Weights of a small GPT-style language model, trained from scratch on English Wikipedia.
Size: 13 layers, width 512, 4 heads of 128 (2 for keys and values), MLP 2048 squared ReLU, vocabulary 26490, 85M parameters.
Architecture: RMSNorm before each block, rotary positions, no biases in attention or MLP, normalized queries and keys, normalized values.
Training: a variant of Adam for these matrices, 808M tokens.
Each number is 128 + 24 x the weight over the matrix's rms, rounded and kept within 0 to 255. Layers, rows and columns count from 0. Numbers have three digits each.

# up: layer 9 MLP up, 2048x512, rms 0.0303, rows 657-756, columns 320-383
# down: layer 9 MLP down (transposed), 2048x512, rms 0.0278, rows 657-756, columns 320-383
up657:168136152134121174135159169160141150116148094150091123093163139155125111135148125119102174136105106124129087137112123137128143126139149132153144152129159144191141123156118139155136096089089133
down657:152151142130112097104163114123124136109108082124137118144148178098153109112157172114134131156113088160075143162091112130159137143125111148130141150143124140136117168105110130111131092099155107
up658:114117142130116163178122133136137125138113083103180111142132113122112166144081179098100175135113105060140117132093143153179115189073092088111112132145157134146081131142106173121163124099119181
down658:105132141142145116119147135096130153111122111110104166114104112080163143123127108124141138109085145078136149102120101106109126111100137120116148094129136116161106101095083165072158128129118105
up659:146101141144136175137117122102127128129135109107157110108145155115144122178154127142171115111138120118107127157120139139144113152135062117168116132097151123154150132128154071099110106120096143
down659:133157164143094162136165151141072145108126113123135142161121150147139144058114125102116129125125128132110133120121076107129151142094108112155107123138158122120114090136120152131118097163149115
up660:108125065088137118118103115149126128130128170137179112107116095127097117128124171075124116135107120103103168128132137098146122123115124134180100112111107083123153111180121124094128146128094148
down660:146157135084100119141086160109121149138103115162144123119150155064113173102158139099125101120108154118168128169092137099100130106104129157146092106126150132119153131112116120131094096125193168
up661:166133159139086178136128192097139126092104101110124091168117165129136172100123131131122086090115149156075138121145121131161089137107124116156166157135153107155085081133134151140136109086140143
down661:126115133162129068113137108168135140164128148155143122132120122097136131112138107160108119128143117149120120167118093162123121127146144165103132129096126103127122133123145150135145186126101116
up662:123109164107089161139138146126131189129122100118131080162139147154145135118135140078102119132111165097123148185157136132188107154064112177129128139073138125107080099149131108064132117130144136
down662:129122131139141096125113126113117163097145136179098118129180098136112136125133136137147109127085149145094125129154107175145148099115163194114124104143150125093125134169113118161142165142079134
up663:087087124162145163131216106119131115110114126165139142101138129125120165168117198082139151151174101145116128132140090196120120101148134163134139121168146112169132096134129110179139145145161195
down663:087129142147137165144145148142130126131126110158158099121134119110124155150144126162109098132163157131139119150158110132111143132138140121100109129153147148134128104123125120152184153159149170
up664:142092132122084100142103138170120099127137123140104141066116125140154109129143123112082144143111138143140131120101121101172110131107147158171087165112052122099154127137140137104133152162102142
down664:148116106186154086134074149127126116116160189140113100109167117108149177072178147125128121125089145108125160089150154123142134178118131164145109083168111114105135096090084127179124150087153102
up665:133103168181133107125129142137141119156133122082149149107132168096160153163057133085161121093111133127144127136164132108135132156153129084125142119103130164120167126107130140158147103155161128
down665:174115114077132142134129132127153135126119109120128130106134073157139123130140115126122131139157151118084148087141176128119129134109126155119140142116093117089112136117108167133109151130130165
up666:131078161157079145147164138137125105164117136109149138108106134147137143149121132133147134126134118132109146161096114118127132104148130177168138101110142110133118124234153128116123103144162119
down666:109120122128173116116147115137141150103072098106156114108118134102132088096114134186156189081089114165128080090114109110129153100130128076109124135115136118128137146144148145133097157120135114
up667:140104178163077120104129172124142070126143147141118182117113094125143098163111129133132137055146131117150132119105138111105128128139121151178165092064119145153109143174135097134129123137117106
down667:120111181162071147145128139129120098105134089131128157114111105137135111164133095168176143086105107110111130166159110125145140114136116121123134115137110158120137159155141097148119134147161095
up668:102116079153141110129110130124168137122120135091145132115098130158112135100115121126091141140137138140154148156120153140106138147100121142123084124102172144133103124119114127133112099096080140
down668:153151125143109124111142116149130120096136128157145147138138144117109113154136122100117150125116108145129145125139103120127135128165160166098118139153152124132115140102110117100151136123158155
up669:142140091117120130153140128130122119143128108125125135136119136142121110120137147123149090132147135114166141130130159150114101075159135094140149120139130113130135081110163147184113167167098153
down669:116107099094109125125116148100141106137152165095212132124123088099108145133081176130105107116151105145091126124146131144165149134089113126107080150154119168178119124097145124107131112084128162
up670:120121078099143154172117129146138110177151124120144156140171130124090123173052121121134106120124160086180138115128160123100127144097153139134139089130107103109126136120127114127130148102137148
down670:137108141135137109074161176084115120125126140072146122121144120081133105106096145097147085109114161114149131126119145113092121129147179122125149117148109102165118135096139143159112118135087117
up671:139157125099114173117139167097138107171107152149094130124124137131161131105121115062085157119146146118106162179146136155129094065122126121144112119140143163109106103142150122118162099139148119
down671:133156101127118134111110129131159111096138143105120212128130097129113167157104103193112123112099163138134162147142161118085154117083108130103138152137151153131099150119129152122123139109127141
up672:149099100127128114117118122100150111088127131116181100094116131090108136131114132130147155132107143125127116149139135117104123135110127158145099133142150106132115134120116128150148117074127139
down672:122134155132126148155092152150139135143146133107119115101095108166085124088158166134116134129111116132126101141133116122107129139114111128078110150140137149105157118139138137136172130138117135
up673:136113122134142109104138129097155122106141133114137135151110100144181120128114116128118124075105094127176104123141096114104164144139135129158141138139136108119082092140124133119164115145082150
down673:151121125174134107158090104148131146181152143131119144133096125090098115140140086144102168125147132122107115118122114129124135136128125158117093116134140156134153136071119120112133161139135122
up674:127106114122105107160131156136155116166172117108139138129137096162127145088071100143145117123128152123105124121156143130150166148111087105131115161110124150126163112129141154148107130098111154
down674:124106153152128159148167089136120091116135117130115144178124142109127146149166156117115131125139113073104118153154130114094142107115129107141120131131144115117142141140111116130156125148137186
up675:130166147118146141124113157136129122120140142087144111144121140158175149140140135083102113108151118173106157108133152167128130127140167105132118092098124127177109070122137091088136112124139154
down675:078117097086090135125145122121105125137126100158161135142131137115117136122162168133135113128095132120151097129103063162149143116166150084108126097134118129157132127110171135148109124193109095
up676:152151127146093140096157125148138103110184132123134112098113118113132143154134118147108085086167121101165118139184137110141149147146102109137146105118115126105146120118125081171149063124130162
down676:097138095070154113159109150132101155110109134112102110081128182130151129087107134147115157136144102125112114138128127124107116157104107129116108132098162119154127116077140150154093117160095119
up677:126139144123121155120153122124129142156099132115161155122078140172119095164160134138132135141151147094157149124146150125173139163137131091121125109140142169107122132157135120109153134124116119
down677:135126141123136138170096102138128142097100094131122119169124098110123126128090137153148126134123146144154154137127132104120149075141109151134154115108154097115110154150131124092120146145147087
up678:149131126088110154122126120208120104123128102137154089140078112125076131164072134102121151109187077122151156132148107162147139144137113080140089121124116124149122102171126151156142126094075197
down678:133145157084114158095149108165129113107114101111160155157107141079092085102125165100120096108152117082104112128108138190126101141126163151133153135117159112072105185139118077089114086171100130
up679:160107129142131143110171149165144107132135128072135148146176126142124143111090166163112142113141155138131193080126126119146154165105129111154154126090082068131134115134125079093121149112144127
down679:101098076133146150104121098149123122137111097130161092114130106104133184127128171126118110172168124123149139173092115115148145100161080114132081128096132147142132105105142150151174121119103119
up680:109105095150093110131147134159155074119120158134132110132142080132129142108139131143134144130140098082155136103156074134117109139152131104129102114119110150140136139125164119147122111146079107
down680:151137152131113151127139167099075170137109133135115151136172131126136146114141135107142129114116111186137133114111144114145122168094103138142115123129129129121113102114099126076177148089137101
up681:153119125122104138137139143112132152098142123116146135110124106115103102095092156120121127108098165115124103122132109172139100112100113114149090120088140103112137122095133116121116149106127137
down681:161106102120097110085113124138124150106162149162139113140149100167145135135125155109111148152112122108122140171121146120132117131179135076128117135099129109170154149118138118114125180132098130
up682:102113113126135119112106111140151155152087105082150141091100092105086123131097145135151104153169087107150150133112147099147107182154127117109072126144091120124152129155093145108130139160108095
down682:125104112114130149141136144131128155128132101157113127133148148115137144158135131109066128074136141159106144138146075143138109097106132130130121123131115159129143078124118139137112137117094085
up683:129105198105107134158128141114128144129091132126170132128117102137150136136144157130126135150120108088120122132151100119145123108109096141205137121153138161104223108118151113145123121145129149
down683:140134118154133131113144126137116126125120113141123103131099195128124137112119131136156107105121133140149125114129165123128150164151153096100142127111095137160131156127151147150057121132114122
up684:141156129137177124133127143125130123121156120106168139135137137128126143155124154083110174123120124143149143163159155120149128128127101101122168142118110128133157093081144121144125191077133092
down684:126114094169107107151105137157144128171172131139134121130133091125106132141120111104131140150188161123126136142114092147124086084119140179141081162125112086111116100128122121160134113082169115
up685:174121130128136163099151134160128103119157150138168129143143108125162145103107123097133126119127161127127118112174114154124151095143100088143129128127119151143148114106104096141100173151115126
down685:146123149114119151125117121111143181149137128156110124109139128123156145151095101153095126118127140161100171112146153152137112137155152152137136111145112133116101123149093136133175106108112184
up686:136122132101083121127125133118139099138125108095097139145134115144122181139104112117135153149123144111129141098137127142153163129120108107109126116112144125139159141151115138134137107086129114
down686:105106157142157141150165116115113133131146170105129110110122111141116120109129117162113157150141087136103164129093129126133120144135124126124118159113122127121163109133130105121113115143139119
up687:152141142129132125104117105107142149126106133105134134068157108132165133117101115094139095098127169161114110145143084122119083166144099142139103094154137107095152132144145176124123157128131104
down687:121145132124112099124141099104158105145135137161140122147114104106104124138128138093121119094147115138106127138083140086156143121083165110079124074115100128144142151121138099146161139142132096
up688:159123126134126148102134109092133157143107112114131141107137144118128091085112158134113145103132119145158102121139140146104118129143107116103155129140116148145134108128140096114143153112134116
down688:155136110173148080148115152117143161139088179129173151094170132146122117127118102090124155083105116153123153132115144143144093120096129132091123108160141120146071130135132103130092140113159148
up689:109082143106111106121151097147104152128140131114133165122115102079125166137148183140118178123145077143096151161202104173092137084114125119111121124127139154164076124130120154149148131099148141
down689:097115140103124127089163107143193148134138155129110132122093101133153169148150191139100139120129147137098114098113147171098136078117169120099125104129140193143109152144132128127136160124134147
up690:092096143135113144087112153184126113157139167125135141154118125120143128139150131097128115111150132103110119142103124125117106144133147130152161090066137118128105107134155149113171128146144110
down690:154107084128121096088113112121112133131116085142126094156128105130162127127175119113155118123102114147122167122148138133125145077127147141123084128100120143124104114107153108152104133158135102
up691:190105164102138153132103113174107139133124158149140088089117110146129134110133146089114101161159132095139161158111119137105112110114078125141099111159102085143165122128133162146123167135120130
down691:153136104126127138120130140071086174141182119153120075161114119166195141134137120109132113127123105107142122138100092139133115085142164135123131147134148130160103133103144191163104164128125098
up692:111153150121102154145192140184135071151117127144158120125124152189129132159177119109148145129135083108096144119138117139164126162121116091146150116085099091139177121161091164109158106105137148
down692:122110083103119107118108143119120091094106128093090094091093102105141103110110142152101167148150080134108142108127148116134110146131126067158130116118107139143139153127118140111137139155135137
up693:121151148120074147112117151189165112112123136099086095115137100101099121127150129110107093109162161142113142139151117141128127154128141124154141113121129118106138166122109103142139131106136141
down693:127172145143182124153124133104130110168154147120153159140114146154098112112151147138136125160116077137140123124105142125107139142140113178158128165139136172124090145133147128144100150151152118
up694:155145143089092162091138104173100128119120115130155129116123132111122111103175150107119121162117123141152149106136154101132133149095089110115157137132124137171155142137120156160096097167116132
down694:124165126152095115125118118121157084112125131123095169133155140095128116123158132139106147140120170112190118127124144124103171124128134151111152172130088133143141173180149105121114171132095147
up695:113124080112161105121125140144178104132129091159126151115094116119148122166151118083094132068111115114093151159096131114145128135170090166136063108124129157139165126142110095149124124105131119
down695:123117104117150095160126124140145149086139110146125111137147155131107169141110134114095169108131097094157139105152132135145134139130103112095122137141118147144162153154134066129133136106124160
up696:106135098143118116145190165127136148125124158123121150160139134098110163078099126145154092103138193125135113151175143176170142113138064122158097125124125109111114125140134118159126126112132144
down696:110110097120159077110150144156163087134150138095150082150155131154088135105114109144134138113150142173126143107145077112130087085101156091125151156101135105144106119106129119084120112147152116
up697:126092111150061148110126112118153137119103127138106133152139125102137148129110145166107123131108092118155178076144140147154147148141151129116155142104153144094137044150143123094127160137120102
down697:121140145109117112118127119134107137123119119104112133101147145149141149150148137100120092115156152077093147102123110139129126129104148114108106127131109129127137143154107149107109098155110152
up698:066122097103131107097125133124085131172094156150133128117136089162103120127096120094134113113121120093145114134116141126082081100132146136109160123140097123155122103130148121137140135090131120
down698:142109089140143144132148096128131151161124150139170122084098101167142162113133096137142125094129102122116112095131102132054106122117168111134122173096102116122141122065135133124135144109111122
up699:105137083135128156083103123174137151156097117139133139133122111147161079157139180117155127143115090125112131123142050142142140167131173119125136172146111144156138127124097130121122152091084140
down699:112168153159126115161166127122155127103152059118166137119113132121148113130162175122137164112097114144107093168135119138106195139134122151142161139179149136096085122117152123139158144130156164
up700:139142151080091133118114144130123096120128114147142140131105145144169120153150111154165113135085111136155127111162187122149096116124144136134138122133144121139123145125170156125080150110119079
down700:112131118149135134139161131107126141164135171128137127138148111082106134138085110104095123120172153116111112137117098148115138128120115127122107135149104143107115117142089109113158115128148193
up701:128089082119091126115127110143192132174115143123089111132106135125171134053087135147084119151106143112106148193160107103116174130085118169112154150139098060111157104144142144134133141146070132
down701:120123141151136151115098156121138143102135136138095141167152105106110155135119106123169125105144159148119144099148151136147130093156121109135141167135124136108120091134121170133103138108105114
up702:130110133126122175138109163109127123107095170143108116121096127142127101117098128130114162111124116126135154117121129169107095138143150136115175105130134127121152116082111113114158105146140153
down702:148183106177131148124142153129146153164123174140121142179132153084134156129118126089089133116139182123122086148087117142170142145121105157093129134136154136153108117138158168090100112151118138
up703:198152141158166111120143166132114173135155160127126118121146151125135125136141143116132158132127098099122117161140107145132131126134114190133131125123163118161143116126178151135163160082116138
down703:152118128139141150147162130115120097112126106162150179141121089115142181160153199109092088136145112106072116145137142114146112113133140130129157149106152119108128139152122105117112137121110095
up704:119111092098117128109118150112121123130127135111126104127103139121110141158113130113103117134152147122133146139115124108165116109127136095145155104086102179107089121129115118107159088100120138
down704:168143119096131110149113127172115098124146131117116082119150128151104144136109095156094134115146091172122118118132131143141129117124147110111120133145148118083106131106056131119119084108150119
up705:131098097166124122103132142130132097116147119126132147094122116123138131155142096129123137137176117105114143166119132132195083110104094125115135146099122148120136075139168142112166128109127111
down705:117125155104153119134124128122120118102145124140136116140144108130123156153108115168141132152144157102112114137107123119155170070134126138131110090092066136114121148119111124135105098103181143
up706:154114137136117120122131103151131139160136160109122139121107130132104139152140144118137159092085128135111149155104153136118114131119057123131138068086151130127149088188159100174116138113153125
down706:078113123166103161144085096112126148125133136129127130158129124097130129117176089175113116094071159100136114095132119123142120176122127112110103101098140113147139144149133137142145161160115131
up707:151115155099103146116190119126152150158133136109117143158119134111160105132119088136141173129135111138148101131115114126164154128104168143143116138126131167174141122156146103155153145098130128
down707:116119102128128153100132109136100146099150071117117116135126136171120146146123161150123105106126126137131123135115165115153090154139129170132148142121123140124113152161152147115157156153119103
up708:113132088116090137103066119094143126141191139114118116097106167082139117139135127097143114109139123119116119130165110162134158175110133141133111133105078120137129084137119178133088127129133145
down708:079061138097137096153152084148121136133070135145112142120142167154123161158098126148168132103122150103128088168131092137100131142145142083091082146164142125101110143110150152142131124091184138
up709:132122122153132127128155132116116144124156117128086097097138161138139160110117127108155118085136142131141140158105147152139163129130138151141124156114141133130134092156197076144126131091141097
down709:108154112132104133126130126153131130087086118137136123112135109119145069097129133100144145117127129110135136161094163150156121126168122139158131155134145133141090107101158150174107097150113137
up710:140112128119133142146150162126113096144140122119131149137112107118125164147094111112110075105115112121129102132148188121153107159094102087114136098141076139108103108169124182147147133131129122
down710:147132118136135128133123142121143117134135129091111118101125158148108105093107126125128168140132090110125174148111138118128125126117144141121105126144135086128116137132115076138114158094131099
up711:097126120119145146099130131144109096135134147121113146135154134138139101183150131141120104066129151120090086134142093137125128162134174123160085129110081129130122139124134094098139124125083138
down711:139144151127156128090107117088192120129125104165127086120105158130125096102118112137122109137138121108134089187129190089112117165098152069139083084154073091142147096099130104129087114158148083
up712:124163149113122169160108132117099144152111111103151122101111133118086131149153147108102100122120114119131136153141141107137174137094111158150136156162127162151126111151106099162131128138119097
down712:141167105144096106177116112135130166135175123132152148120110099112103165118154132116111131133086118114132087116129092071079170117136121132108068192112118133070111107150150130130140128115107124
up713:109125127151137154138132119179182088153114121111142120099136126090092124163115168099093110122136155156128121116172113112083151118150118153122119130090111112108105121152084132139146152144122127
down713:136149135117100138128054119152145148085102111089126113110148162095149130127196111141085138149143139108131149122156114171166138103130114172144106132106148171140136111150108130104137151108165136
up714:137105160140131100143138122123103158128155136125112117133141090121128125143113099087171088092110122122139142118129102122152151095119159094127088117116153126148115116132147170105146124087163135
down714:121112138110139144105113122106128130079107110126098073135128098120136161109150141188121118073124120145126109119133103132126121146129145163128108122162072118160165170163106138099116118127133096
up715:134140155144118172108176151115114160129128134101130137144120151153134112109109149128076135106161116119086146125138130159125157102110110121152140107182141109187116120131120105129125143114148145
down715:122129133124133135109080104144152072130116126117151092104158123140150141105110133130184129129119127113159143130159177111096083103147138089150175155132153117110100103170154174130106144165125162
up716:140108131152165117147128120151161115136125127136142144107161092139097148128142142133109136141148126159121103110151143143140120117140131124175128161116095142154134160125146102126166124155118152
down716:131119150142095127124140145139161131119153116144117140096117130126162127141082141132137159141146076113123148162129142105170135142178131181144146133111112111099126144157119123132141143138129120
up717:121133098106183145161116139113162131148124119146103126137144131158106147130136164092109141091139117141138124144122100167148154120121127108118131137151083144162171151143160172132112103112083143
down717:139101102124133114143137109114107161138145137071164083168119140101131130124104139123183127127152143137134122139152125158146169157149140140110143119119097131125106105154118152167131113158123135
up718:142099172147129141136134120129137112129149140130145114152127149113122121163133178123126163118105119150101125115166160161136124137111088107136087117078163094138150151151118144107172157121145138
down718:114129141109145121142115112099180156112107119128134163097156100105152103156118154118133118146113090108127148151162128135101100087114133123117122125132145088111129120101108120121090148114155130
up719:157129166142181141122140155135162143116087142147138184117149116136173114094117137103149120095118153123104114138107098134139101113128109130134166119107147086117121137117144095147156141109157147
down719:139100134131101109112123112074134153112129145098097097152168114136137141159145118128154086160088141153156121139114176146154106122138151113135125110130122120133112165096118125159126119169110097
up720:145113129126114141150125131142159098120147103139101108089129185173160105130106177109140134117103113093097162106128109163114086117125132088149139111080138120114137146171114082120106132104121096
down720:126157118149125130128138103134137131116143087204149128146127138126139137121152164128149124145080121128121146148140123070171140109130113129139141121093103094108106128070123128124121124135125081
up721:126130128131114128140098143107137145132122108121130108141118118076113145160116138141102146152171127127128117124090125123133153132125158159122124097152126146122113120114129093061139129111074132
down721:132147126147129141141145164099140121127114125150143129100092159140108151139182127155101150151137148144104136134118119132169142118104131136079112056104151129114158120158114153084164085146136126
up722:152117117122119105104142148165121102148172164096080161142106077176124137121138118126134151122141125132123120107122135167141095099151118086156128125102116122142126136111166103154152097095094115
down722:161114138128108129149143102120092145129139137142113154140104109107142123118128103130141095090109110192141164096126108112113124132124107098170131126128111096125146096137137113139129143118152133
up723:125156114138122176160121162146166112132147132151136143125112113160147117118148124108106168130134127069093139131110137096146128138140128105106110107088141116116172098155125137117148111106108165
down723:126134104126124174079096139075177089142161125191127112147150138116148105122159144160115155128144093105106130132132125133108125126097131119109119133179181145134104118132098123105208132111159202
up724:108122178145118123161126155155151081145135178134127103107116140141135125103160139117107123075137114097122112113141128117059115134131126131161116075112153105161089103117124133127158103063097136
down724:137114160123133126086128132135118100146124064117172140124109118150106135139144147198111091125123059130168117101135123122119101120087154125130126151111103109128116138108111109090142146103154132
up725:141173109102104128146158115143141123120108118128138103116104128148122121086139135147149107135176121066110110193122112112121159099093104098166146095121111152153168127140167089164137143122169175
down725:113124123125109125107106096094116139125157145142102118110101109158144141101132118123129080187133083137103135144162103110125142142074108129107149085125119116134163081094123150087102118120128140
up726:106084135134102147129109082141143123157124099085091164153115195111177107130121174149135149126139141153172103122174149219184184147135141125124101105152131123131136085112134128072214109096106173
down726:134068140130134089134099078121128227120158139108119138155110105131133168155092110144176124125129192145133140139137178202163109129132099102112098172125155159129119137128136111137116110111114132
up727:130145125169167107143114118113133118135120106101116121141106164145103133137085128108161079141127120094163096134097166116128127097132112093125134118134126106136095136092160120124125156097151157
down727:131121106065106144100133130134111143169125124142152134130144127148089145120121107110123149135117092079147154136115117145132142144114106163111132134169131107161123153140146124141116122135118134
up728:119129145132115113145138122119095136151152149132149086092132068141106107117125164109160143115090104136117121153096116132128179062145124125109066132151098148110098097125153117118113153136095127
down728:155134151152111149126099114125109147125155078119081097131154131144132107113110120119122099118122144171107106118105111080104113096087153126122088146162105166096142096111115143170128131113126121
up729:113136147094117097102133155158146135104164132125099153113143140134089152106145147130159128080112120111132146112144126130169101138132140087118145112154113123144105129145134117159131137099138087
down729:152155149139117146133076111095097133101143143136127134112109132118123123144085144126137083134105067160121092123128158110129132130133116122128146167106162156134114091082138138104119123150121120
up730:114108118145148120123118130159152137180145138120112159144094145088127128101147144147112122158115182144178147143148134132124143101109170119135117159135127155164140146109118136116123105134127172
down730:116136074182140126160120182095124124156143127134109086128105144107146154162104102126132137102141131097130128161085115135112109076105127113144073095110147122130144117077133097112108120138088127
up731:133101148123116155120106133144121167123098157116129156131134123141114120144125130100103170111164074118081119091105127157133157152096081127125132104136155130139117102139139164106120138124143124
down731:161172120120137113189121124118143132150135132139089095110179167097099125113141102138115113107123110184152125106104164138124090127162120084138111115125160182172096124123122092125147107108126170
up732:105060147103141148130128153167110134122104103150147140115124124201105118115093136111118101110100123064101149128122117121161106153131126107114132119145113131155142128163162125112128148142129093
down732:125074143134160151185164135137137142092103146141120147139145119156121106145102102114150134170121184117132167127155093129132111127142134056106127128124123163161145111133087097122172151138154124
up733:174117149114118151138128138133156143139130151125119134159151121125152129117145136119078122134138148111063154115125158155155117153103088125127129118141132113131116098137106137123143114131165138
down733:092137138099140127143142135137118127133134143151123114135114143154093127114120107111145101110132087088126152166128151178109103110152139112128150131169102139136136128128124157158097125146089137
up734:123096099090140108128111119147168134124126104078104128149116143105150122159138165115130139113145132103121165119109143124143161139094120154093128091141139138130119152121145142139156137110151130
down734:123131136097122149097164121110122091148166131175115105138153140140104093111130162119140124100116114170193154138116116155123124134136157114158134111125148128110142110139107135127144147152155072
up735:068140183121121105145126141144143146140134211092174146119129115126091096084150157106144094108093120160157108170149079142100108140143173126126125103110133144118121145115173123182104123084140139
down735:159168138169147127161162127129117091158141105123120138101154131159088131112174167132134098127101133167148128161126160129135067112147111087146149129145126138097113123156120095153110080130135138
up736:114123129148122136091147159114115117155148152094104132112149117152100149131133138128140140100114118133130127144120161176118165096080122142118110113122126165166077143141117113109137095090150126
down736:116127120125111146182139094128129165111135094156111153104125141099168104121114160129101099150149139122135140149124151109109143131132142112112124126125113127116112113122152148134118151122140099
up737:130138114091126141136110173139144113179157130065124075139126100156103149146150168101163108123122154142129132137131139143154138128163131106117142117135135089126160170125112140116151185138123104
down737:085141164142128071116124165128147133135122144127128116122143161165139093097148133110128112162106137102120111133148116105111100138087136108151135138132134137149129144120140127105110108092187151
up738:134170129143095170100126113117133122115114142106188155131106161153125138152129157142095130111150119094133141163151150149106164166127126145177140153091081117150099098132133125114153086115078125
down738:121165188174142125168110123089135105152095137124098109126142165141122058151148163140094083131099121149090127113182141156095103174126134122132121123155117109105144142146129119174138102143132167
up739:163135100123110151143133110158137125148111163134158143104127084148133158143100123121127132148108110126121117121130106117123138127145134097136126142134148166120131084125144126121112150108130119
down739:122166069145140109149105051139124176079122128163157083137150118114144143141123125135116135131122147102108115151080199096141136128138144142087070123137125118146110101089140127134135128109112110
up740:142119160171113163100177186143132184122190116114109074078138136165151164151090150124133140149149157108144095178116083115133112154143120168161067174137110134132100117172143171119138096100114108
down740:126136130116120131126145159142142170142112170162139106109107095148123109130148175092114104202156104147104070140122147116097108150125102132129111126117152159152148156112114128112073148138176089
up741:148100109139091144085140167137103074120159164148115080131088178148177128128126164115063105111151109126068164148148153148131134161078090192152123163114131156142127132125180106098153123144104140
down741:144133159160133105085137130099140161143138164127136113124124148140135115131113116127090094106131092140088145138130147132113100172120122139156119131132101121108086154130130100116100103159131162
up742:094126111153097141138168109133149090198162194158124111143135116167135127165147124105131153150141142119098106174136143178147122123120094144178060132185120151169155102155116145131150116119124147
down742:116159137127089114134082114125154073141144119166176142094139115101138150144153138139117135150138074123119116162137098126114122153104111108106089093174089129108137112140162102154119099121118082
up743:142139129119101122091146118177108119146139116136109094098130110091154126177105142089118116148131153128149106162108131138139117084123097071135134079142173115083075081175149080086143117136087099
down743:142164078071182148097105082117151111157133121106122103144123130147117123158135131100149107147088140156168103149148137113090118107180070072113147166135101106097138090132122137149117172118098127
up744:075127116121094122120147128135138079168128113182174141124132121086130137155133136107144138108131132132116137135100115147164123132118149168099171118128128139110129136102102157088110104160097108
down744:109123119157145136124132131123140126119140125070113110148137161140093126110122158151076116113124137134083155123147151114134117153119106115140121111114126079120122138175115101105137137172111153
up745:135142118107116096073166109146118154151112111058104106162110194137125144145105160119121094142159128155121115169132136147106121115136077119160140113112124125130156118162148147072132135114144144
down745:097119102152117142148133121099100124115147154149168136151118100116111161137133100128158121096097101138168091162110118122163107129110131096095080173162101113117122134139101131158143141111128129
up746:127118116136102117110116134134099147163117123159147158133123131121146085133119112123159146087092135142098143082115108116154140084108166099162091119130122117090115122154126119160129100113127136
down746:129106138189112068152109118177137135134137142130107187104118125122155158143092123157104111129195103114087134163101129113144115103094149130106148144154140099153162138126100137092115115109147102
up747:131154157171106146116135174145113135105107126120113124140114176158102119140055143140102108127127125119105130133121161183135172172125110123153107104088142106132128111192138117129148143125129156
down747:092124153115148144130130153122144119105120112130121097161124132113087123144116164128116133099144121123134103161116124152130126153168089164118120130164128139112116137150129136182170171128119136
up748:155094143083071126130136139138155197167119180115164144091171154151146098105106136124141146145088113112174100145135164156188183137096089106147133136146097119106162099124137100110096145126126098
down748:121116105155100154114161162128158102097130098094166176142154156109151094148132158049154170050148123148115133095109098171152110160107140129143109113110138123138119160121110093122120097140145109
up749:085159093152141112138149204110149171116095193085116148120149100142122099146105135079078196103149133101098119141122139192153165136109126098135129131145128092141132130114162154129177138135119143
down749:147133117124125128100154066111103144129135105124108127146153075115125124144140105146108106146098135099117160180151110127123111131091062170143088139109096078142165148145114134094086112121131115
up750:113129133134125156142110079141147136095111122165141152105111101127194103109125161153084130139096102105167152144127162089128199127155114166125108125107132154118107155139163102134128150109123127
down750:148117117094124127114156124127127131108097085132129098120141084145114120108122171154110112124083154135110134158116101089147110104126127127090167143101104101152130120078125101084108128126105133
up751:140133162135148156106116175155152125125136107084114105129116112154110151118110143120131111125107155094125158139147113110128112166145151133120167130099150114117136134128119113119110097087100155
down751:136133138133122127135117097153100154119161105145115099124113128103133109139159100128131152158138123150119130156098134123114136120157145111110100127153085092160130110126139155115095156130094110
up752:150107135111128116122150143129125089146112119105200118119144129132127103118137164159128150142121148131138117105114143132114143096091093149135098133127144130140161125140148106112128092130097142
down752:127117160169079130130113130139124153111167118150160120112163156108145117117138135181127124118112181114155117129106139136134153117115136125113111118108134127104122119133133094109097110173106136
up753:147108135134114133125095111159141143149121104140113147135153110100129122110102125122134123150159143100142132119113131128144093132128130132170127086115132113139134095150145141094125123117143134
down753:121098124116121118138108105118069131135130119165110160129139113120120078119117124160171152114107127131166120127100118114096144103158151169130147127125139096103166108112122120134101159166110069
up754:129083127115105092136110124190157069132108108098134145108140119129130139118151107139114108123161195121135133097141100132098100132147142121127158149119124118123163104146164056128108155096115142
down754:108115118137084074131139125131095169123148096155114120162122143134177147118152066121129107127149121095100107144122145141122113170112130155144117134116095117106082132102105117114110125101100116
up755:111146117100131169127128131119124127146141110107106125082160143102117099117134111074137134112139091147169108113104127114092113130131151133141142131101094118122153137135134104094133119118078139
down755:117154119107161119173133131126111143118137158133123102130143120110129116134098140140103105176141162131094149114099110113125142148153159134124128122135172116129111125133102094109173100128130166
up756:108064149174131152114162154159163111125110175131139167153117155166107103134128139143142159148182148160078101113120120159135137061148102119115117158083131158190137121148156131119141123134173131
down756:113123133122136143170165156135119108145119183153173181098160147109133081091122087114186135130151128129119128107140080127154127159129080097113107138129094110120116160087149124102096155155175070